python train.py --num_key_value_heads=3 --intermediate_size=512 --vocab_size=16384 --norm_place="peri" --tie_word_embeddings=true --init="normal" --init_std_o=0.0111 --beta2=0.99 --batch_tokens=[65536, 131072]
Each number is 50 + 10 x the weight over its row's rms, rounded and kept within 0 to 99. Layers, rows and columns count from 0. The size before them is the row's rms in percent of the matrix's.

# layer 2 MLP down (transposed), 512x192, rms 0.106, rows 4-40, columns 128-191
094:52 47 28 48 42 61 45 74 41 52 53 62 42 50 66 44 59 57 52 59 52 48 40 47 39 60 40 41 43 58 51 52 29 39 77 29 31 54 48 55 51 53 41 39 42 54 45 57 59 52 30 43 56 65 54 51 64 50 42 78 55 49 49 55
102:51 35 42 41 35 50 35 48 56 41 60 48 53 53 61 49 34 37 60 47 45 38 38 59 50 54 34 66 40 56 58 51 40 57 57 38 42 69 49 52 49 41 67 46 37 58 55 29 40 70 69 57 43 57 43 60 34 42 59 44 62 48 30 51
092:43 57 39 58 39 52 30 70 40 28 35 50 43 51 45 47 37 62 54 58 49 41 52 57 52 40 48 41 49 61 51 46 54 42 41 55 39 38 50 35 47 45 43 48 47 55 49 42 31 47 39 69 61 40 65 58 42 47 51 64 49 37 38 64
090:56 38 48 43 43 57 50 30 49 46 58 50 45 50 52 57 62 58 61 64 42 73 59 40 55 58 41 31 48 46 74 51 52 61 49 48 60 60 55 64 68 50 46 33 59 54 47 42 43 46 54 62 40 42 54 39 35 50 68 72 37 49 35 29
094:41 69 56 43 47 36 27 64 32 33 57 64 50 59 50 35 62 41 53 63 56 48 45 34 66 60 44 32 48 45 68 35 47 58 43 34 56 46 41 46 57 57 45 34 45 35 49 48 48 48 42 57 60 40 57 53 49 45 51 74 41 41 61 38
099:66 39 54 53 47 45 46 32 57 47 52 39 50 54 32 45 44 24 61 41 46 44 62 64 63 77 70 49 62 52 53 52 58 46 50 51 69 57 59 63 41 42 54 48 38 56 49 44 59 31 55 48 54 43 56 46 57 61 51 56 58 42 59 50
108:38 44 52 39 45 60 51 58 49 47 55 34 58 50 55 76 41 43 46 60 82 50 55 46 40 51 63 50 52 65 64 47 54 55 35 46 38 64 46 45 63 57 46 67 59 63 69 33 52 43 66 62 62 40 45 56 45 47 47 57 60 43 54 46
095:67 57 50 48 61 35 45 64 51 46 47 52 51 43 40 24 67 51 64 64 57 63 67 52 42 58 41 58 47 53 66 34 56 39 50 51 63 57 58 57 43 53 47 59 59 38 52 60 57 54 60 48 30 47 54 52 65 64 47 42 51 56 50 45
101:51 43 60 40 69 57 42 71 45 54 60 61 46 42 38 67 61 42 60 46 46 38 44 43 44 64 46 69 37 63 28 57 60 48 36 41 40 49 67 46 64 42 59 50 54 62 65 45 47 66 52 58 34 60 52 54 50 37 58 52 69 41 47 34
095:49 41 58 46 46 39 57 57 42 53 43 54 61 42 56 64 54 54 54 40 51 48 49 71 47 44 52 38 59 52 57 26 50 53 61 59 42 40 38 52 51 69 24 56 55 52 39 59 58 70 46 30 57 43 48 53 75 44 58 60 54 68 46 39
099:43 45 46 43 50 41 37 58 46 58 40 61 46 65 35 60 51 61 27 33 52 55 50 56 46 60 51 39 34 46 46 61 43 60 55 49 29 50 75 48 43 50 56 42 49 49 34 58 59 54 63 65 51 58 56 64 59 52 54 46 55 50 67 44
094:39 40 63 34 38 46 51 41 49 60 73 60 50 63 57 51 37 67 51 51 46 64 40 47 40 44 41 23 42 68 56 63 53 44 58 32 62 44 61 47 55 38 55 44 36 34 43 41 44 47 45 62 42 55 71 60 60 45 44 35 45 42 40 63
102:54 40 48 53 57 51 49 48 54 35 62 48 32 34 54 41 58 65 40 51 50 42 27 42 39 53 53 44 61 52 50 58 54 38 52 43 48 33 74 46 48 45 58 38 42 46 53 51 56 59 39 42 35 60 66 49 53 29 60 31 60 63 45 57
092:50 41 48 48 38 57 45 55 59 39 41 54 52 51 38 47 47 48 54 44 47 47 36 43 58 38 50 58 41 72 45 47 52 38 77 48 45 49 41 58 56 67 48 40 39 51 58 43 22 76 60 71 43 48 59 45 67 44 62 56 43 56 51 51
102:70 55 56 41 51 51 55 61 54 49 55 33 53 38 48 59 41 64 51 45 50 51 46 53 59 52 56 48 66 34 47 73 37 41 43 46 41 54 49 66 57 59 44 34 47 63 54 49 49 42 55 43 45 41 65 51 48 71 50 47 47 36 39 48
103:29 62 50 44 54 50 54 39 35 51 48 55 33 57 51 51 46 45 63 42 38 53 49 33 39 39 39 33 70 60 47 56 41 66 39 56 51 57 54 71 49 32 27 54 53 45 37 57 46 46 59 38 45 63 54 57 27 56 45 58 35 37 31 57
093:46 27 53 61 42 49 65 55 58 54 56 50 43 50 47 51 51 62 58 45 52 59 56 54 48 64 50 50 54 52 34 66 51 54 83 34 71 36 47 51 69 42 49 38 37 47 50 37 49 47 47 51 48 45 24 46 50 44 52 51 52 55 39 49
098:60 56 42 60 52 60 63 41 40 48 54 41 47 48 59 44 56 61 38 46 53 60 37 38 66 41 53 43 48 42 59 61 42 62 55 34 38 58 44 43 41 35 60 28 42 48 46 54 41 45 41 33 77 51 62 50 48 43 39 57 29 60 54 53
094:28 45 59 56 52 46 49 53 53 63 43 62 67 37 45 59 51 52 59 40 55 42 62 70 47 48 44 38 57 50 53 49 54 65 42 47 44 58 43 67 39 55 47 36 55 52 60 53 34 41 29 73 49 34 57 42 42 55 62 46 45 62 35 59
094:48 47 63 65 48 61 59 51 52 53 47 55 30 61 43 51 60 39 51 37 56 51 57 43 51 61 45 50 49 45 54 47 57 58 41 48 49 55 44 47 39 58 58 64 46 52 58 54 42 59 50 26 42 51 35 44 42 59 48 39 47 49 43 36
104:48 42 58 49 49 51 43 43 54 37 74 53 35 52 40 57 71 41 56 38 29 53 35 58 57 35 38 56 53 45 34 57 60 54 50 52 47 30 44 41 35 37 41 55 64 42 54 27 71 63 50 63 40 55 59 37 46 54 54 51 48 53 65 49
089:66 66 41 60 65 51 50 32 37 47 58 59 47 46 50 28 39 34 53 47 43 41 52 37 56 51 42 50 62 36 56 41 57 49 57 60 39 39 37 45 60 59 49 17 34 50 60 54 46 49 66 53 47 47 56 41 55 45 52 54 59 46 43 41
108:57 54 53 52 28 38 70 54 33 40 63 50 63 62 40 31 37 53 51 42 55 65 56 52 37 47 54 40 53 43 52 49 42 45 45 68 40 57 51 38 49 49 48 52 51 42 57 53 52 59 45 43 35 79 49 27 50 46 49 68 47 57 46 61
096:40 40 42 49 34 30 40 29 55 39 41 44 52 40 49 45 46 49 32 55 49 35 55 34 51 55 35 54 52 62 46 68 50 43 40 63 49 56 48 74 52 48 52 67 43 49 54 55 45 58 53 48 55 51 51 60 42 45 66 65 39 55 52 40
097:51 55 79 46 60 55 42 69 39 36 53 51 56 62 50 60 39 49 52 51 42 34 49 43 68 39 35 52 47 55 40 36 57 42 48 60 37 60 46 55 43 54 53 44 56 46 48 32 50 55 41 54 46 48 41 35 49 59 64 45 40 56 57 57
101:42 40 56 43 48 47 55 44 45 41 48 37 48 55 37 35 44 61 40 60 48 61 38 51 54 44 49 43 55 56 61 47 56 52 46 54 44 50 49 61 43 62 53 29 49 33 45 46 49 48 16 63 46 51 51 53 44 53 56 65 59 45 33 48
098:44 60 59 48 49 50 50 50 53 56 42 35 51 50 62 49 46 48 44 49 54 77 40 49 44 39 72 51 66 60 50 39 53 59 56 43 47 53 50 48 40 43 41 49 48 60 43 67 52 53 56 54 46 46 58 52 54 54 47 54 39 53 49 64
102:34 57 45 30 37 53 51 61 41 52 38 52 45 45 50 49 24 43 63 56 46 45 60 59 50 53 40 67 57 37 57 61 50 45 38 45 61 57 39 50 60 67 32 49 33 51 43 63 53 43 36 53 53 37 43 36 39 56 51 55 55 46 59 54
094:42 50 59 58 56 52 53 35 24 45 39 54 33 51 51 41 37 41 33 48 53 54 55 67 37 45 44 54 70 56 67 52 61 60 47 49 56 52 42 48 56 50 23 41 68 36 45 38 67 62 69 49 43 46 55 64 51 43 38 35 49 46 43 42
104:53 52 38 50 58 55 49 55 36 74 37 72 47 55 59 46 46 50 51 50 69 48 48 29 50 41 57 44 43 61 54 52 49 40 43 35 51 55 46 32 44 39 34 33 39 41 60 63 63 59 47 59 33 47 31 44 49 45 47 55 40 44 52 55
096:52 50 38 57 50 41 70 47 56 72 56 59 34 72 69 61 43 40 47 73 64 68 54 38 53 54 33 41 44 36 52 58 50 70 51 27 52 52 51 41 41 55 53 65 58 62 51 44 54 63 39 55 45 43 42 39 36 54 43 49 38 53 59 47
105:41 43 44 52 48 54 50 37 58 58 44 63 58 46 55 50 56 48 48 43 57 25 41 56 60 40 31 39 32 46 47 58 69 58 40 47 55 50 51 40 66 44 65 68 53 56 35 33 50 45 65 43 47 51 49 58 49 44 50 60 54 52 35 69
091:41 51 40 52 47 48 57 58 47 30 48 41 43 30 52 61 49 57 62 45 51 47 65 50 35 37 42 66 47 53 62 42 31 55 54 54 55 58 56 49 39 41 52 64 46 51 40 29 52 53 69 41 50 41 39 40 59 54 60 56 55 46 66 56
097:40 63 56 49 45 46 54 58 41 47 47 51 49 71 54 63 63 51 43 59 44 54 38 35 52 36 52 47 49 66 50 42 36 48 50 43 60 40 61 54 57 40 35 60 56 64 51 45 56 39 54 47 60 43 64 44 55 58 33 52 44 62 51 36
100:54 46 51 57 40 57 47 35 53 57 27 54 35 48 49 30 45 54 47 63 55 61 71 62 45 42 44 60 43 57 56 53 55 45 67 52 52 32 43 52 38 61 32 53 48 47 43 38 50 39 51 63 50 43 73 65 66 65 41 61 44 55 61 52
091:47 59 43 37 33 64 61 51 52 50 44 37 58 52 52 54 79 31 49 70 61 72 49 76 64 40 48 52 57 37 64 71 43 47 42 47 56 38 41 51 32 51 61 61 54 38 44 59 63 46 51 50 49 64 53 58 54 53 73 55 26 48 41 51
103:67 56 35 62 32 54 51 45 42 60 56 65 56 42 39 61 46 46 53 42 44 53 53 56 61 46 73 67 57 41 53 66 46 40 36 25 47 55 74 43 44 59 53 37 51 56 31 56 29 47 46 53 51 53 52 38 65 42 32 56 49 50 46 33
# layer 2 MLP gate, 512x192, rms 0.119, rows 5-40, columns 128-191
108:52 52 37 56 36 67 59 45 51 41 57 70 54 52 47 66 48 53 44 57 52 45 47 39 33 48 52 53 37 29 42 66 47 32 50 61 48 36 58 26 63 58 42 64 60 62 48 57 33 46 42 54 56 63 50 66 51 48 57 57 44 53 46 47
096:42 55 35 63 44 52 40 67 35 32 45 56 50 46 49 39 53 64 49 61 63 47 55 65 59 40 44 29 56 54 53 53 60 54 42 32 48 30 51 35 45 54 40 45 35 42 43 56 42 44 54 62 61 59 55 48 45 35 58 61 43 36 44 57
095:50 50 70 68 41 46 67 42 56 51 44 47 38 54 43 47 48 51 57 28 59 55 54 71 49 37 47 42 49 43 45 47 41 64 48 47 57 41 43 38 66 43 47 60 54 59 67 61 53 55 60 32 56 37 52 51 39 47 28 47 51 52 34 56
091:56 53 42 60 40 33 46 42 47 50 31 58 53 55 45 46 39 40 64 44 57 30 58 53 63 40 40 43 40 62 55 49 60 55 46 49 59 51 44 34 51 54 43 52 56 62 51 70 50 56 47 42 66 32 52 60 25 38 58 48 52 53 33 51
106:69 46 45 42 48 46 47 29 42 42 64 46 52 49 40 47 34 31 44 47 36 39 58 62 51 70 61 53 64 37 49 49 51 45 45 48 52 67 59 64 56 54 47 48 34 53 63 50 57 47 65 50 51 42 44 51 55 49 52 62 73 35 62 38
109:51 54 41 53 64 52 56 43 39 57 49 51 66 48 42 51 41 49 46 57 41 52 42 38 48 47 43 39 56 36 35 43 60 60 58 69 60 39 49 56 46 51 37 38 47 56 33 42 43 51 48 51 42 71 57 48 57 38 44 46 46 45 45 76
094:26 45 48 46 39 53 55 58 42 42 53 37 53 63 60 52 58 43 45 28 40 48 61 38 58 38 58 44 55 44 25 71 43 72 59 54 56 49 50 55 38 45 57 49 56 47 53 68 52 61 45 47 65 41 45 53 47 47 70 50 56 55 29 59
107:73 31 58 51 56 53 51 53 51 45 66 53 48 37 53 60 50 47 62 42 49 42 45 41 44 76 49 61 41 62 41 63 56 55 38 53 45 57 63 45 65 48 50 49 51 59 64 58 48 59 46 54 45 64 56 67 53 50 44 49 78 62 27 52
103:37 56 45 55 43 63 41 59 53 49 51 54 33 64 42 56 43 51 20 68 50 42 45 28 50 49 57 62 44 38 38 72 36 37 55 43 64 40 51 25 68 44 59 59 41 58 52 44 42 48 55 63 40 66 43 40 50 62 38 52 38 28 52 47
095:57 51 50 44 44 39 35 53 52 62 41 62 45 60 49 70 57 57 46 24 56 57 46 50 39 57 36 37 37 65 52 53 53 62 59 44 58 49 73 49 45 55 43 55 56 51 39 52 63 48 67 61 39 65 46 56 56 50 62 44 54 45 52 41
091:55 37 54 51 76 45 59 54 37 34 62 60 32 58 35 46 50 47 52 59 44 58 43 44 45 42 46 53 60 52 55 57 57 30 50 43 51 57 62 62 55 49 57 63 75 35 62 67 38 56 72 48 50 63 48 39 70 48 72 33 58 46 63 60
109:36 44 48 59 47 43 49 61 45 53 50 60 47 45 45 46 40 38 40 37 42 42 56 39 72 69 55 67 45 51 47 26 51 54 49 62 52 50 39 63 57 70 58 56 51 60 29 42 47 63 63 35 51 39 54 27 77 72 43 44 59 49 47 52
093:58 35 54 47 52 46 67 46 34 52 68 64 43 45 46 48 51 73 58 62 65 48 51 49 45 64 55 43 45 23 49 38 53 58 37 45 38 57 67 38 66 55 63 63 43 47 50 58 59 51 45 36 56 41 44 53 51 80 48 37 62 54 54 38
101:56 48 59 38 42 46 69 63 43 50 48 45 44 42 59 53 56 59 42 46 50 51 43 54 37 65 60 52 62 43 55 75 44 47 41 42 50 52 46 72 50 55 53 36 61 47 48 52 45 64 60 38 52 56 58 53 29 48 50 54 63 25 48 55
097:60 33 62 65 54 41 45 73 63 32 43 44 49 47 49 47 49 43 40 50 61 49 49 68 48 55 53 60 41 53 53 32 79 49 64 41 48 46 55 34 62 75 50 44 48 45 58 40 48 45 60 43 45 25 44 49 56 52 55 39 56 45 64 51
093:43 59 58 40 50 47 34 43 53 42 49 57 58 59 64 44 47 48 45 59 40 53 56 59 61 53 51 68 44 51 41 61 42 45 44 53 62 75 64 38 67 52 45 55 40 58 63 61 54 58 51 43 37 74 57 55 56 39 40 42 40 64 56 46
100:55 61 45 58 28 63 71 36 56 33 56 47 68 48 53 29 69 51 31 56 46 52 32 41 33 33 57 42 42 52 47 54 44 60 41 49 52 54 36 43 43 38 54 48 62 54 40 58 40 48 57 44 60 58 55 42 54 52 56 51 39 43 43 35
092:71 58 45 45 51 66 48 56 43 42 48 46 53 55 56 53 35 48 49 51 43 58 52 21 55 52 45 40 43 62 40 38 43 45 48 42 55 45 58 54 66 47 47 62 58 47 39 48 57 51 50 32 39 58 33 49 46 54 52 69 49 28 52 42
097:63 36 73 54 59 34 51 50 55 49 49 62 42 51 60 32 56 46 40 42 48 43 63 75 61 61 36 55 70 63 34 57 23 55 51 67 40 54 69 45 57 55 60 55 63 48 58 49 41 60 51 48 61 41 46 55 37 39 52 48 56 43 39 45
105:54 51 49 54 61 56 51 64 45 68 47 41 49 53 66 47 25 58 47 43 47 42 51 50 36 65 67 27 54 46 65 63 45 46 59 44 54 55 41 57 38 61 64 43 46 50 39 61 39 35 57 45 47 50 48 57 57 48 54 46 60 54 36 67
085:48 49 40 43 50 50 52 45 38 58 44 33 55 51 41 46 46 68 59 50 54 34 60 47 52 47 50 75 53 59 45 51 56 56 34 52 39 48 59 67 57 53 48 64 59 57 59 62 53 57 69 50 43 32 62 39 43 41 38 64 40 57 27 38
105:42 54 51 53 55 46 31 50 64 52 38 54 18 32 66 47 76 50 46 53 46 36 46 42 56 47 58 46 51 45 71 71 56 58 43 31 59 27 55 52 51 55 50 41 45 39 52 47 72 40 58 63 53 37 44 61 35 60 60 46 40 55 47 65
087:47 19 52 55 45 46 44 66 47 38 45 45 52 39 43 57 47 47 37 46 62 30 47 24 57 48 35 52 56 61 55 74 47 47 35 48 46 54 48 65 58 40 39 62 55 35 35 56 50 59 62 52 50 49 38 46 50 43 66 71 37 56 59 27
094:57 47 39 61 29 43 69 22 46 54 39 57 46 37 39 49 62 63 58 54 60 48 53 54 51 49 60 54 53 43 55 59 59 60 26 29 75 51 52 58 69 46 51 62 47 54 66 63 55 51 65 42 48 53 64 52 36 32 39 53 51 48 45 50
097:51 54 64 48 38 54 65 53 64 44 51 39 51 58 33 41 49 67 56 56 66 54 50 56 44 45 56 51 54 58 64 49 57 49 34 53 38 50 62 54 48 55 52 22 50 45 44 47 60 43 28 56 39 59 43 55 44 44 50 74 49 53 33 51
103:67 37 53 32 52 71 41 39 51 39 63 50 64 53 34 48 43 49 47 46 51 37 66 49 49 57 37 41 48 36 49 54 51 46 69 44 46 46 54 58 59 64 46 47 36 41 70 38 29 51 39 39 47 49 33 54 52 70 58 54 80 43 52 43
098:39 55 46 49 27 47 49 58 70 58 46 45 42 36 35 46 45 50 49 51 56 36 48 50 56 55 54 62 65 46 62 59 49 46 38 32 55 35 43 30 53 74 37 41 36 43 58 63 67 42 39 41 64 35 36 47 35 58 38 48 57 60 65 46
104:54 51 66 55 68 62 62 42 25 41 52 52 39 44 44 56 40 30 42 53 44 60 50 61 42 35 50 38 48 47 60 50 62 47 51 45 61 36 53 54 48 58 28 39 54 41 46 45 84 66 67 52 28 38 52 62 58 47 34 36 58 61 51 39
105:63 48 59 50 33 44 65 45 71 41 64 48 55 59 51 52 40 26 52 44 33 57 50 58 44 44 47 40 63 30 36 47 43 48 27 44 52 43 55 38 43 46 44 50 49 54 56 46 40 40 44 40 80 64 35 45 46 42 56 43 65 47 57 50
096:57 35 46 55 60 39 67 47 44 44 48 67 57 36 62 55 65 48 59 52 55 57 52 32 60 57 40 51 55 52 41 49 53 54 32 42 40 62 64 48 51 57 57 49 55 57 57 61 40 65 54 52 67 57 56 36 61 53 52 65 76 56 46 58
104:51 71 51 46 49 53 46 54 42 35 56 40 45 67 45 55 43 32 41 46 43 66 72 58 44 51 70 68 57 44 49 45 39 41 48 63 43 56 60 54 46 49 40 35 40 32 62 67 48 54 54 62 58 39 56 41 35 39 48 24 59 45 62 34
087:51 47 46 60 58 58 51 52 40 49 35 40 60 65 41 50 48 68 83 61 52 50 55 51 68 50 55 40 54 56 32 63 58 37 56 59 46 52 38 54 43 45 60 54 70 48 50 52 39 56 49 53 49 45 53 41 51 37 42 46 45 38 56 50
099:51 48 57 50 55 58 32 49 33 35 58 48 47 38 40 37 49 68 49 35 56 48 54 51 58 70 45 53 48 41 48 42 57 41 55 40 37 50 31 58 50 44 54 49 57 46 47 47 34 63 48 45 43 41 57 47 48 44 47 52 69 34 43 58
092:35 53 47 58 55 61 48 48 54 42 46 48 43 46 44 28 42 42 54 59 37 49 63 60 47 49 42 55 37 46 52 45 53 54 57 61 50 34 36 56 50 60 45 62 43 62 55 45 53 47 46 60 54 49 54 52 47 60 42 55 70 70 49 36
103:52 46 43 53 62 43 47 63 39 37 56 61 53 56 46 45 20 57 57 30 40 42 59 30 46 70 60 57 34 53 46 35 54 54 61 50 42 56 60 49 72 50 44 45 49 53 44 40 39 66 53 33 51 43 47 41 58 47 50 52 79 39 59 60
106:45 33 58 34 50 52 53 52 61 26 35 46 46 48 58 54 60 48 58 50 42 48 44 44 54 49 30 20 50 70 54 31 64 53 51 60 61 49 33 57 56 46 54 47 57 36 69 57 69 54 58 55 57 54 53 58 41 47 65 44 49 39 43 52
# layer 2 MLP up, 512x192, rms 0.117, rows 5-40, columns 128-191
100:49 49 51 50 60 42 47 48 56 68 55 39 43 30 38 50 48 45 56 39 50 62 57 33 48 25 60 40 69 55 61 54 62 49 52 31 57 53 42 49 52 50 49 40 46 47 54 68 55 39 55 56 69 34 48 44 49 52 44 51 54 41 63 65
086:52 59 50 49 48 51 50 41 63 58 66 39 66 41 58 51 65 62 45 50 58 53 57 58 47 50 43 45 51 40 48 63 41 60 52 46 35 57 45 45 46 62 51 40 51 53 28 68 53 38 61 45 33 69 28 53 48 55 51 42 46 51 58 39
099:46 56 48 53 68 39 58 65 48 67 46 47 60 52 65 38 46 34 27 41 53 40 49 59 45 44 55 51 55 62 31 48 51 39 52 43 53 47 54 46 28 51 54 54 51 51 42 53 50 57 52 44 62 56 34 57 58 41 45 43 56 47 61 59
101:54 40 44 44 50 63 56 29 62 67 19 29 52 37 40 70 45 46 57 29 48 43 52 70 36 28 59 67 56 58 34 52 45 50 55 72 45 46 49 47 43 56 56 55 51 66 48 39 48 51 47 41 43 54 41 38 50 58 53 25 59 54 46 52
095:22 50 33 56 42 49 38 62 32 57 61 66 57 45 64 51 53 46 22 58 55 45 41 54 54 52 44 46 44 38 43 42 57 69 59 48 32 57 41 50 58 69 53 49 59 65 48 53 30 56 50 63 49 58 63 33 47 45 59 44 50 58 50 40
099:31 61 59 58 48 33 49 49 41 35 55 58 51 50 60 37 69 37 65 49 67 28 62 51 62 65 53 35 47 60 45 63 58 68 56 50 53 40 53 37 56 47 46 58 58 44 38 48 61 63 45 29 41 37 52 34 59 62 41 52 52 34 48 31
098:34 37 51 44 48 54 54 40 67 54 46 38 39 58 60 54 36 49 47 46 47 47 30 62 37 39 60 41 57 51 45 45 47 48 45 31 43 36 55 42 64 48 51 44 37 50 54 34 54 49 36 42 58 59 42 49 13 37 43 61 67 30 69 48
107:64 52 46 73 57 47 48 42 62 52 55 41 57 54 53 53 31 49 37 49 41 55 62 53 46 51 52 30 60 41 66 38 55 60 29 56 55 61 44 48 61 43 62 59 48 45 29 52 49 39 41 47 64 47 47 51 56 66 43 48 30 62 52 66
082:39 53 50 28 46 62 74 39 56 30 77 64 64 46 45 45 49 56 62 41 49 33 43 57 49 73 46 48 54 67 45 55 70 49 57 23 58 65 69 43 43 47 55 52 55 57 53 51 51 56 58 38 50 43 44 60 41 39 59 39 59 52 44 57
094:50 64 66 53 66 65 45 48 46 64 50 38 60 37 57 45 58 44 57 72 60 54 56 51 52 42 42 50 62 62 46 38 50 34 48 46 69 44 53 49 50 47 53 70 47 54 67 48 59 45 33 55 44 49 51 49 41 68 40 48 28 58 39 72
101:52 52 40 51 66 46 66 40 56 43 33 28 49 41 33 45 58 40 42 39 61 43 56 55 53 66 46 66 49 25 38 48 53 55 43 60 47 47 32 65 50 68 50 57 51 79 57 55 52 59 49 46 66 48 35 38 50 54 46 66 52 47 58 37
105:68 50 37 55 51 38 41 55 43 57 45 49 51 71 36 41 56 43 58 44 56 36 45 46 60 49 42 47 48 56 56 49 53 53 59 64 36 54 32 59 48 51 47 56 40 56 48 35 33 51 52 46 59 44 47 43 44 61 48 48 48 38 70 34
098:62 55 52 65 73 39 37 53 52 50 66 50 58 52 63 58 62 52 40 45 38 50 57 48 58 64 59 40 58 56 37 68 35 54 32 46 39 57 57 44 38 40 61 56 67 33 39 50 58 25 46 51 46 45 34 47 55 49 39 46 52 44 36 61
093:48 42 33 59 43 65 48 52 48 60 45 56 45 47 67 46 67 41 47 44 30 56 55 73 37 55 41 46 37 51 70 44 45 49 57 52 53 45 41 48 48 50 66 58 58 40 35 47 49 51 66 46 61 59 35 37 35 50 62 62 46 59 63 55
091:41 54 44 51 35 51 49 52 44 62 62 62 54 40 43 42 51 64 43 47 54 34 48 60 70 46 55 38 52 40 45 67 62 46 36 53 45 50 43 49 48 60 59 54 59 68 60 54 44 52 42 65 64 30 41 31 53 44 47 55 69 64 43 51
097:49 71 43 39 57 47 25 49 43 50 28 46 48 69 51 54 28 38 49 59 61 46 34 50 54 35 49 39 44 56 55 47 52 54 19 57 54 57 46 55 30 55 52 64 49 46 45 48 48 55 63 47 61 45 70 56 32 54 33 46 48 53 67 63
102:28 52 49 61 36 51 49 42 72 45 48 52 35 47 45 40 60 36 33 48 50 30 47 40 41 48 46 46 42 62 37 44 44 32 60 65 62 46 35 53 52 46 55 53 56 45 55 41 56 43 60 66 42 68 61 37 58 64 57 46 47 40 49 63
103:63 55 30 45 42 59 52 47 50 41 67 47 38 62 57 46 45 51 42 58 44 49 45 47 52 59 67 59 40 52 41 68 43 32 55 48 73 43 55 35 53 29 49 47 46 40 45 48 59 51 60 39 45 68 38 57 52 50 38 54 55 35 61 39
097:52 52 45 41 52 52 60 44 68 51 49 46 55 44 77 33 30 39 31 72 39 52 53 63 47 52 55 58 40 49 40 57 32 53 61 57 56 67 56 46 59 56 54 40 52 55 57 36 53 47 41 72 40 47 42 70 39 34 41 67 46 56 60 72
101:56 46 46 51 49 51 56 56 35 52 39 78 54 49 52 36 33 49 53 44 56 60 46 32 33 43 51 51 58 35 42 46 51 55 55 58 49 39 45 58 73 47 63 66 41 58 50 49 56 41 42 38 34 46 46 43 40 40 44 60 60 42 37 55
098:44 45 53 38 34 38 46 57 72 56 42 46 45 64 58 63 81 58 50 55 46 47 51 52 44 46 50 50 48 72 54 60 29 57 56 33 61 58 68 42 40 47 50 73 67 40 38 54 58 51 39 52 49 46 40 62 50 41 43 50 36 57 57 57
098:60 51 45 69 39 55 55 52 62 60 43 46 48 49 44 50 60 51 31 51 49 19 47 56 61 62 44 41 41 57 48 59 47 65 61 58 48 56 60 60 68 43 64 54 60 38 69 49 57 55 47 55 42 42 40 59 49 52 44 45 43 38 50 44
091:48 53 36 56 60 57 37 69 51 58 45 49 43 49 33 39 61 47 64 41 60 55 49 62 43 38 42 48 60 57 69 27 56 59 40 29 45 49 82 45 51 51 52 46 64 44 45 43 41 61 59 55 42 31 50 48 51 55 46 56 50 42 50 44
094:49 55 26 63 47 47 47 47 60 62 50 62 46 46 49 40 53 53 56 55 46 56 60 51 60 57 41 30 52 50 53 63 35 57 54 54 43 39 52 37 59 48 52 60 58 68 50 68 46 45 45 48 51 58 64 64 53 61 39 64 53 53 43 43
089:49 70 48 39 38 57 47 47 60 58 65 55 80 37 60 39 51 58 47 80 54 51 53 39 50 63 47 64 33 56 46 49 48 40 53 53 32 53 50 40 33 39 59 43 47 67 36 43 46 35 45 49 39 36 57 41 59 68 42 58 56 67 40 40
092:41 50 26 58 47 52 59 47 62 51 49 60 52 59 53 60 54 62 59 61 64 44 51 46 53 50 42 59 31 43 39 51 47 60 48 53 51 42 63 30 65 64 54 57 57 44 60 44 67 61 41 46 51 57 39 36 38 44 47 43 32 61 44 49
092:52 52 45 65 72 43 16 43 47 66 59 34 64 55 40 49 54 67 50 45 56 58 51 38 56 67 57 46 47 43 56 40 58 52 53 54 39 40 49 42 48 46 50 36 64 38 49 31 42 55 52 52 57 55 52 67 73 45 58 49 49 57 49 51
090:44 49 42 43 56 50 56 65 55 58 44 49 66 39 50 46 51 34 50 62 38 42 46 57 46 58 46 53 34 34 27 40 54 57 72 55 46 65 55 55 48 63 50 37 39 60 47 28 39 54 50 66 48 49 57 45 39 59 49 70 61 56 44 60
100:51 49 53 31 35 39 61 54 62 44 59 38 55 51 37 52 59 48 44 53 58 35 58 42 67 75 38 48 59 58 64 38 61 63 52 62 60 55 56 55 47 55 60 54 51 46 48 39 45 64 43 46 45 55 72 36 61 57 51 39 70 44 37 50
097:52 50 65 44 65 74 38 47 53 43 54 44 47 34 26 53 58 55 36 29 35 45 52 63 48 54 67 67 40 74 56 42 50 37 45 58 41 49 50 56 60 45 56 44 41 39 49 54 58 42 58 50 57 60 41 43 65 39 50 45 63 55 30 51
100:64 38 52 42 63 45 46 54 49 51 46 48 47 43 52 38 35 43 51 46 65 55 67 58 63 63 64 47 54 42 50 47 45 48 33 39 38 51 56 55 42 47 35 58 51 55 51 54 48 60 60 48 54 63 39 41 33 50 42 62 36 50 54 58
100:59 50 63 47 54 37 44 39 59 59 49 56 59 65 57 25 63 44 55 52 52 58 51 53 52 63 56 35 55 40 34 52 60 49 41 39 46 46 44 52 50 48 49 44 62 50 49 69 44 44 33 51 48 58 61 61 52 46 47 49 57 55 41 48
106:43 36 47 52 56 55 45 52 70 56 39 46 54 41 54 53 44 46 61 52 56 29 55 39 54 65 49 56 29 47 60 57 64 73 46 48 49 62 52 36 52 59 64 53 57 38 58 57 45 58 54 43 40 61 38 35 47 49 63 53 54 35 74 38
108:52 56 63 45 56 42 40 40 58 60 35 45 36 58 62 50 46 34 65 68 59 55 43 45 50 36 43 58 48 69 43 56 60 38 48 68 49 29 56 43 49 42 48 44 60 36 49 55 39 38 31 56 55 46 59 61 51 58 52 50 61 38 47 42
093:53 49 49 48 39 41 36 48 38 57 52 60 36 63 55 66 41 49 42 29 61 42 35 53 44 40 41 38 58 70 50 34 69 52 48 45 47 55 54 42 46 46 55 40 55 66 57 44 40 52 49 44 53 41 49 41 43 38 29 59 50 64 55 64
091:50 43 63 38 53 47 46 57 37 39 48 51 39 47 48 47 38 58 43 51 55 40 53 57 30 41 65 48 30 62 73 58 48 60 56 49 46 38 44 45 50 46 53 65 43 41 81 47 54 52 56 49 47 60 46 52 32 49 42 55 56 50 55 61